Each number is 500 + 40 x the weight over its row's rms, rounded and kept within 0 to 999. Layers, rows and columns count from 0. Numbers have three digits each. The size before them is the row's rms in percent of the matrix's.

# layer 12 attention output (transposed), 640x640, rms 0.117, rows 363-383, columns 240-319
108:452481484481541446518438464590486528479472498525458481481492496485576496471491533535475465484472488497484487475508530581548457474543571473548523492486497557497489489396560428485584474503442463440545493482522474522546498433446536549511497618
113:482513503559455539431452535568537471451551515444485499479570436486470510522419500450525595433427486523478511494463485504550506482480484550502546513475521480533513516431498470592458480494551464519576520524385468532552545401537526504406418467
111:525563525544426445497494552427517450572481559519506491498486497432490487555474485508491540583490511473543563441518490434547437498539525438483441529577469442481483416480521512442543502445465543477395505469582484528502533484526458489510514479
115:513455521521507559527512514527509557603424507460491561561500532499506548561481542504488435540528581477496519483557492544498515530490547481478487556527550450445512464495515552528532480479550585525527449526535428484486439456500529582507494541
110:480551549488513504403484484529553471528438577517527585517478506479509543536470456517535448468537477468543534523545505512503490576516470516498527471483509531490477441511517528424507537468543576432464497517542477556472476531541502530562542445
112:503564485545450424470518519518502573510505514490544506541528505510439490478469438539508505509504476502560552516554488492550543511542454476525466459525488426553535458536480472574496496477509523464540505496509474506431464499517529498590526525
110:511484501595506497454453534508509486528404464526422490465442489496524485524423475522488538399533448445533467512518567467524524510520520539498544445543482457442471492523490546492472527554510443492544554541476487533429497477400465478482510496
113:483482505429501592460542535481457482581540558455486547465521556487486457464545522471555493393479528464532492554544501547525524471457379486468508478562489452498517512494497455440376493530502415499482520450522554537540495466460537542503519532
111:515486546456562477539499500520484505484477457476521503560527470458493559539502506446567473531418465459461452478389458492455422488464487481561509452538465456572565509499523473561537462495463470559563470516562515533479514535535487478518457450
114:568457536505492482455495486511498479538444498532503544515555492503470521494506500434438488505550504547486452487495482531463478460445563485464477459497445449498448545430502543521478455508478550518492483399537546467464471520428448474524494490
115:517530452486513437539428532391492470511509503487498512417513487500504404571538541433490467461474487459511481478493553488520497439477515453476524463482422502483487468499525547539519511532502455506485511521509530516517519528483496549519496382
113:517554458392572512441569507515509552466455532585476507467495523474501500508431474455544529554523442413469559475449474524512503554532489463505474495487548525552486519465551476458494510429518454479507457514539430442556514498460469479505489515
111:539470463527489511520462461484448457473463425523510507465529514553479464529531503475499485419491476557557485481491537471580477483474507571559517540433507565553482528539515475487460502558488538504436465476568454439461499498507498486469537511
110:485428513500540545468487440483535558508514460475382488466499460559475481499455459469446482537504494475485463480517467469461552460446475543524468542499443470497507468444529417587552541454554466454480468500502506553556532517510431533535487508
115:599451489557474526492485452472443524414472470469443497457467424494621581515560475454559533497544543496505448487528434490532433480454503481505500524531544498512498473547475470451528522453503455432518523473517467480504487459511544494467530489
114:469511356480552407496509413510465532508476466536558508508471440474517579485546534478504503470539546441521525474499530549598497520578492506492544525505518525472558511475515419541482480520469523515432573463503441452547545440517495444536468462
114:501504510467516505517518483536468485515509487476570506461462514504454516465513488458452436529397544468540517555471460525541478478541478481516495532546533514549546527497509561506538457510437466500560480547502481499499517486586533515518441523
112:602521454504532503457456520502536504494545475415478528483561476477489508476432514572494539523475437556485549530479524470516485455391467608457436460466502475499494484555473451475555535491448526499483538507517528530485476525495510485545390544
110:499457506475495487478532486543564487510505530565504507398467485433495494509566570434466464513509455528470488491511469482512499510614475576540414486509491557527467490496454519496443597470527519465586485561450463435500492516502509466529502486
112:449546496497425493465483484553527493561532475503501490459471544547504441451534456412496507454488462499517499436552535517482441482494556495463402467449526526498486485553530494479461394484540529538549505551497522466494534495552504444493453505
113:543478536455556488523510446570562487487473574456573556548468474563425570501482509461456489450450513455459414472487499477520548406490544483514477448502520490518494580479508545513460532476491471526472491502543513490539489538541497449504436492
# layer 12 attention value, 640x640, rms 0.13, rows 364-383, columns 240-319
108:446469525556533443512511516526513496649545470490486437482467511557523533460503515450509534530484497572527510480472557558513535570524442525531555462486479489429483466493563534528459468441519559506460489454505536434523436467518498471500485563
108:454464550421541567478498548529460510472480513484488504466468438500452552496505495484429439502555499520522503510450484559462476428471475521577475516511585519562527476492558488546519518504466521511489447461476491576452545508488496528545452503
110:533429556476485551528524571504448486500517445529546533484538435490520441515524497543441496519532516486598494486510449490491462476497448376486511484503512495485545473473569512537531461525454455494591461433503502483475542453468518522461455485
106:534456475526517482489538588537481468522527499525543510518475497568545520483483456550470528607494508464517522428482500589446512582478399448469442563553581549525477431497473447467502539442536519487493492481414424492531552543487527559503567447
110:522547557502498444525575533518524488508433597493493460554538444474473519507510470549447453454521533482442486454531419556539416502468523495542491481484545556470550542501493521514524446500553547524478575483412469532519474492516537506447482460
104:463468515476493532505448479527488490538450531439461525493475516549504471539390480448478516540549482467528494476507419488504499516514487541465522543475498595431508501543543518563458447504413503456502482461473514530408433498501442514531489452
107:470611511578560400445495428499516546505552543521499451521464538434486492451422430548509502526608493563507539534518477431465464459495504506524509460491487546463506463524433481491524533487485500594540519519610499552426531488535530498567523502
107:484451571530489475496531501501546512474550491481539481533504531505514539495481456472546600505526466503547466522484541512452460472575466496531436534570541536538550438501505574538508484484513513477474429543478526528470475448542454453464481529
108:523561507454532526524488518470535583533559497499476571491461520517527567519477540468531491514434492462554497503511555502576477569547493497497557538511462525546442548449558478494494501436525511466481466470521448576521427577472517520411445521
111:526438549475418462453485442558564450468527498504446509514486560426544537470554415503530506495515579501498509493450477550496516468488519445503508580523435497488410494490537608482456528549506499480408485466456601495519456535445515525469525490
109:555490479468421531502572558479471509515541514476479496486477509517490511504497455512608529499492515611525403524521495498459490459519505528542436517431507460565495488518460508539488525515470482470553457462529546549497524460441451458486506532
105:422480554566406514523542429499547536484472520544511459538532452528477478475511451489496477463513442477543533436507538480512514569497447555491418486456464502480574531465481461513408459652483457513487495496558501509499561499436511440518561498
106:554546492518521499499516491527471413473536536489547511494452500548518517569584556499526476534556550474477552556512464540439514455483556491525509434557499449504522491551495440499493486514524498444487554471446495515506502493441508493459563508
109:538517529491459492428467518564432441530541511536491534513521558553538458531497460509480537476554469494520492521366436482460514537488436594546489539562518520474614446538540523482520540519513414436516570498482575487499515479498466471617470480
108:408525477536483552462511477474471519480540502480519495419548511518436510525511428471441459478563553462485508513555435567456518469471540502505498509565524490427429513494488508417433604470535496493432577495463508499496520485601434496495434637
106:513427439462473512551491510495494486525542496500562497608519471473493488471459520533479524581501497511530583512527503517503462514479516506513515438571440544511509474522509438470499547502530536435564569515523504440529478482489464447564496518
109:540474475436489438527522529520609468474440624437512465552484482478572454545498478507506407499512562465483514468456446510477472554540475477432454446519503522494497539578478491588452494514521522489478505510486534548547497508507485452518545490
105:559493441563456520621456484532516464461487434495548484457490458511492432495527487460499515448460499533547526512488465549531529451458548509486502536489450463521538470507498499487506445521517487477531476495553559516463472483574469546506455520
109:581459491606522462490444519462501488476423503517531393521538556485511535546483535495499520397485490529539488526503522501489532472491519516474445566459483519487502458439518472525477510493570490507534547382481549587544500432533540454513532396
107:490510455599495444459524471504429522587513478529494534471499529486503515580476418533520441616522567542520507491566507514486490513471464512472545535561457518468432460481516514527481484501555531522559506599493514475524550542511421514479483455
# layer 12 attention query, 640x640, rms 0.104, rows 384-403, columns 240-319
100:486471480469482587477497439495452600464487460447515471488494515471553545587426449631515534570550468547500515564487520494442466557505549507518460478585538408484519481466542483522498548504514501424455426562493528486543434633460503516535551474
099:480504501467564579492522513557491567482529513543505438489435466477531429533506475469501458556477421615468480533556493456483533464492488523540555524519481526524440466477535459461556463511551549458512508461482396475577475512576540495518530510
099:509594578466592407481549509521476446520577431490481512591431577462546514486562488482446506544534582563445488592548505491567466537531438520462534500475548543470470555561526617567471464507507523619541452535529511548466521516427480477555486479
102:444450484524564406419550488514507549492472609516544492494477491507504479529491554499531543409452471506538472495536522479498491438530522475512532490477469478491539538477430461555434506513511541487522476510483534513499529490581521489581504581
101:514478516562470513599551473510451439526539488549486470505549544579502474476446506405495494486455535582550485501562443516465430425507522520470523602511498468441598499518446481503494515534512501546422532551509526506506470527497533492535485532
098:489545523492516547553450482502550490499490486489483502339442515517586518500481489497476529462474537414451434511514482559517545480427447507534593490464471403487484485477496414499446451427488515531489520479475501572474503447526444460450520453
103:448580424518415435513452649522531496496573497456476473508455459482535511584505545531590546482502475466489528490490499456483516477514494430486546545555496529534504523500454526558428454506451547543457446501492533518419438496496564496548506480
102:479384537500503478453531502544478536481507566514563548521472511499420524529453541471475484604484591462489441499524512565486504451492475456495499546547513550557478516421545507448383535443576516440480550535519477454502418478467497490501469517
103:505544498539439519575500549544490427491496466641484514545516474434500514548575526485491495470455503464536521603593496426601453550518561519509474477505488484583539547517448521501556417595507446501493545511526503502496474565431545495496614493
094:443475580528525482460488412431450515516544445428449489535501549504520476536504471524445507498569473477471559456477521487538493514461451521475514483545533508529444524481499535474479434559527551537491443468483551504549475480563466492493540513
095:521491470481515534486512535515509533435480502542515503515551427531483518506429471516532476555483491537461498497438495575525478494496470524526471519510394503471438552471520490488487492493468530461407472524596434542465424509422577458497531550
096:488439487490551506456520523476465551501505511526439524535462514437488508473518474572516463478458544522538529508567542511542542518546523500489483508416490469492458529431494506507531508514446438496470441513475451507463511486558470548479470519
103:436511476536541486461564573548453427471484541524499510512507531469542528595470446491439540448514539585443465467555513515445571511443457519487532482473520512529555548507576463491473549498506393489508548496489518496444482538490486500530509435
102:477519552462514516444514489506484476484573486530497512476493460509498561543436550493486458417507502463474551556460536577495506540553517439558512515444464486475484555475559545571537559559467509419484469515463474521533453465540483458511507539
104:526520521531412526523514504495453525457481498490522521460479472502473499549514483428455523565475479542455553531543438497522472470509448512475532521551542466507519439467475506507416457460508585503501525493445550418491480553508463469545493399
105:525491524546447503512504501486490435563467495427447446496503430406479541483508493485469506571582516471497517510517514525454499528587518516528509551505468505557456535528571542522553506517525524502523511544482500485452551470512519475475413464
100:444468478467516566491495492443466435483500478557497498408470509516442434459485548503490513450476492511486418462438422519455456487519564484426473541472610571465500481522515469537469506466570530462543419528483458452466483480518525546533468463
103:462437544488513466470530501536509524546501441523596541517489513455469461533507576496550455462589535523499505538496534522525546498420456473512499547497481504545492523485485495443473468506496524526493468459563520539501533491532480461481472539
102:518437519512462521518499454594494474518495532566520471487511429453513473457501415545500526537508519491395453553462516545473539454577523534452575484524560522521471506537415463518494555471537579455487435506459488457503530529565464472500482491
100:470544525523530548486465513439479467554477570489555566503468541511529584460528505508485488562534506544434504533489469507515525469494554600559453489498510519589488547478446545511571492468462507442504503520464429520516508503514546508590511535
# layer 12 attention key, 640x640, rms 0.103, rows 384-403, columns 240-319
100:491441509488512513469472527466423558548442541520477527491433508430478536495553454612479536483505522522493509466395531504495499453525469513520525378624475492483472508494540519454484525488572488431449456539486472439496483562492505597533480593
099:497484450550555445479495505499473548501514403479490516520517463411600501495604519499490446487473590480446563502492480471496490470536534454564449478614511615547504481502429538462542494477551516518467538478486432570531441420522527497516526484
104:571565475539546474535531524475400484414521523510487459495537507457601487487527457481494521592503511476520485466495564477469480507547467439513443521513485471492516495538536635491463463426528543534562461534530541549511535547440533478564509565
099:427487477553496419477549485532502501531543521447472541493469548494464498559543505485573613374521460480487463546396505577459533526495488521475501508518513531473538514453520487538508479484500423543461444481497481465473473414542540475488380532
102:514481431504515428541559533573475487479552441515434461424523523452477540449374452476531497488511463531544484449532465498495469452580498503532541530495476543478507569497526469512563506623436461527467435542479459565579513508512508503521471559
100:549536446497469524561492512435472498530477506545473563470508519520522514490477518463497508536527531423459416496503558527546487450486467566535483519444511449535508451524506527461522574446538500559514515497472487524499490520498566508536513604
101:532542425476544522521465537441535512536526512494547528527452542521510475465481505525613549556512496569559538428482512528557536483543485460513504540530449502520524506461546559503528485492496513459503533528548518482487493496513592502483498489
106:514540513482570386525495497493523496512545501498510522552498521525502434589459481520527452520429522494435475482515541555527526491499454506531501471533479498466506509402475499424443509563504496514495506489522530532495527510495493498498503520
103:499493444550527494493527502464470563469475502518464511511464503484503456532461535450529489482472533425449453521614524510506483462463456496479459460481469453503492493564511499478507482492510546387463491556468472462553542473568588483455492492
098:500562462517470461566441537555492519517574498483476476522545507542529518587522558601422484467489449474513523419494576420490465508426490468509480504594538499387524570493461488520490546479520506510492457473489499487466546526516456511525542461
100:513521580532465514415511472499527528457505532550500472477485543514451485430431503553551433454500564480509461448446462538448498498512427532499430554546506500411600514498481455445541530499453496465486440487504420556469492443502563515486526486
096:535500500465548500450533481461488471455545567539544477543536502536541602550469476551507497454511529458515540453458508457536535577494511527509540474426447514494470569481563498439444469589537473486444470524476422533485469550577537518520477497
104:514520537574489518544557507527412414467537474526488455448478542457485473533445555474470593540495497435450486462512521482498540445543434490419506545474492536565488513545467513421566426510444477548539549447536532485553436481431398441455510555
100:459559539466542417451492569486510444561526496485504521527444499557458548524454542474491423455510522426470544533440525489459532506514532562577525593543508579467496535488506581518553517476579544479503524515475467504438496475475476575470497522
103:541489515522473510439523559482475571435481517419527521489533446457520490480523434428558495472524487598534452474559425476557532483535487500543549521519446504488521517572489638446501557488518524479493481491532545549532537511449489409456541522
106:557426549577505523554466512551522478504513403412489441475516486455497441503498477511501454477571489450428578569471521491541465495559567481546508526560477499523513525538581509480483565503509527462519514452467549531509531557500560466413433467
100:515478494430531494474472497468527526539527502544537465520467565502422499477506545557541522445537449483581456510498457484453477512515532498556499460530517546535453468472472468558529465402509543491509502541594523552461490487561479478488465466
103:403455553465548478498444542522535510503479481509503508511477523413497445513488522502580507486480381460501399514467525571567498555460500434508506454506534448499487459514455460599536513534474462452543475483522575520566443480459487496512510565
102:557495538512510563484440474533467523476495489470481467527518500469502522431503436531496552460510494560494446493456521471544548468539504536507526476497506507486502487473551500505539551476485507422512470553554539476604513555619471532478528545
100:492421531531555465532518555515395484488454491495466486474511545461537496426446539501515438511477454525562446501481503554471473470481545462486542535557462546531510481477383598514533547472544479450474544457503552480416491495555495520493493530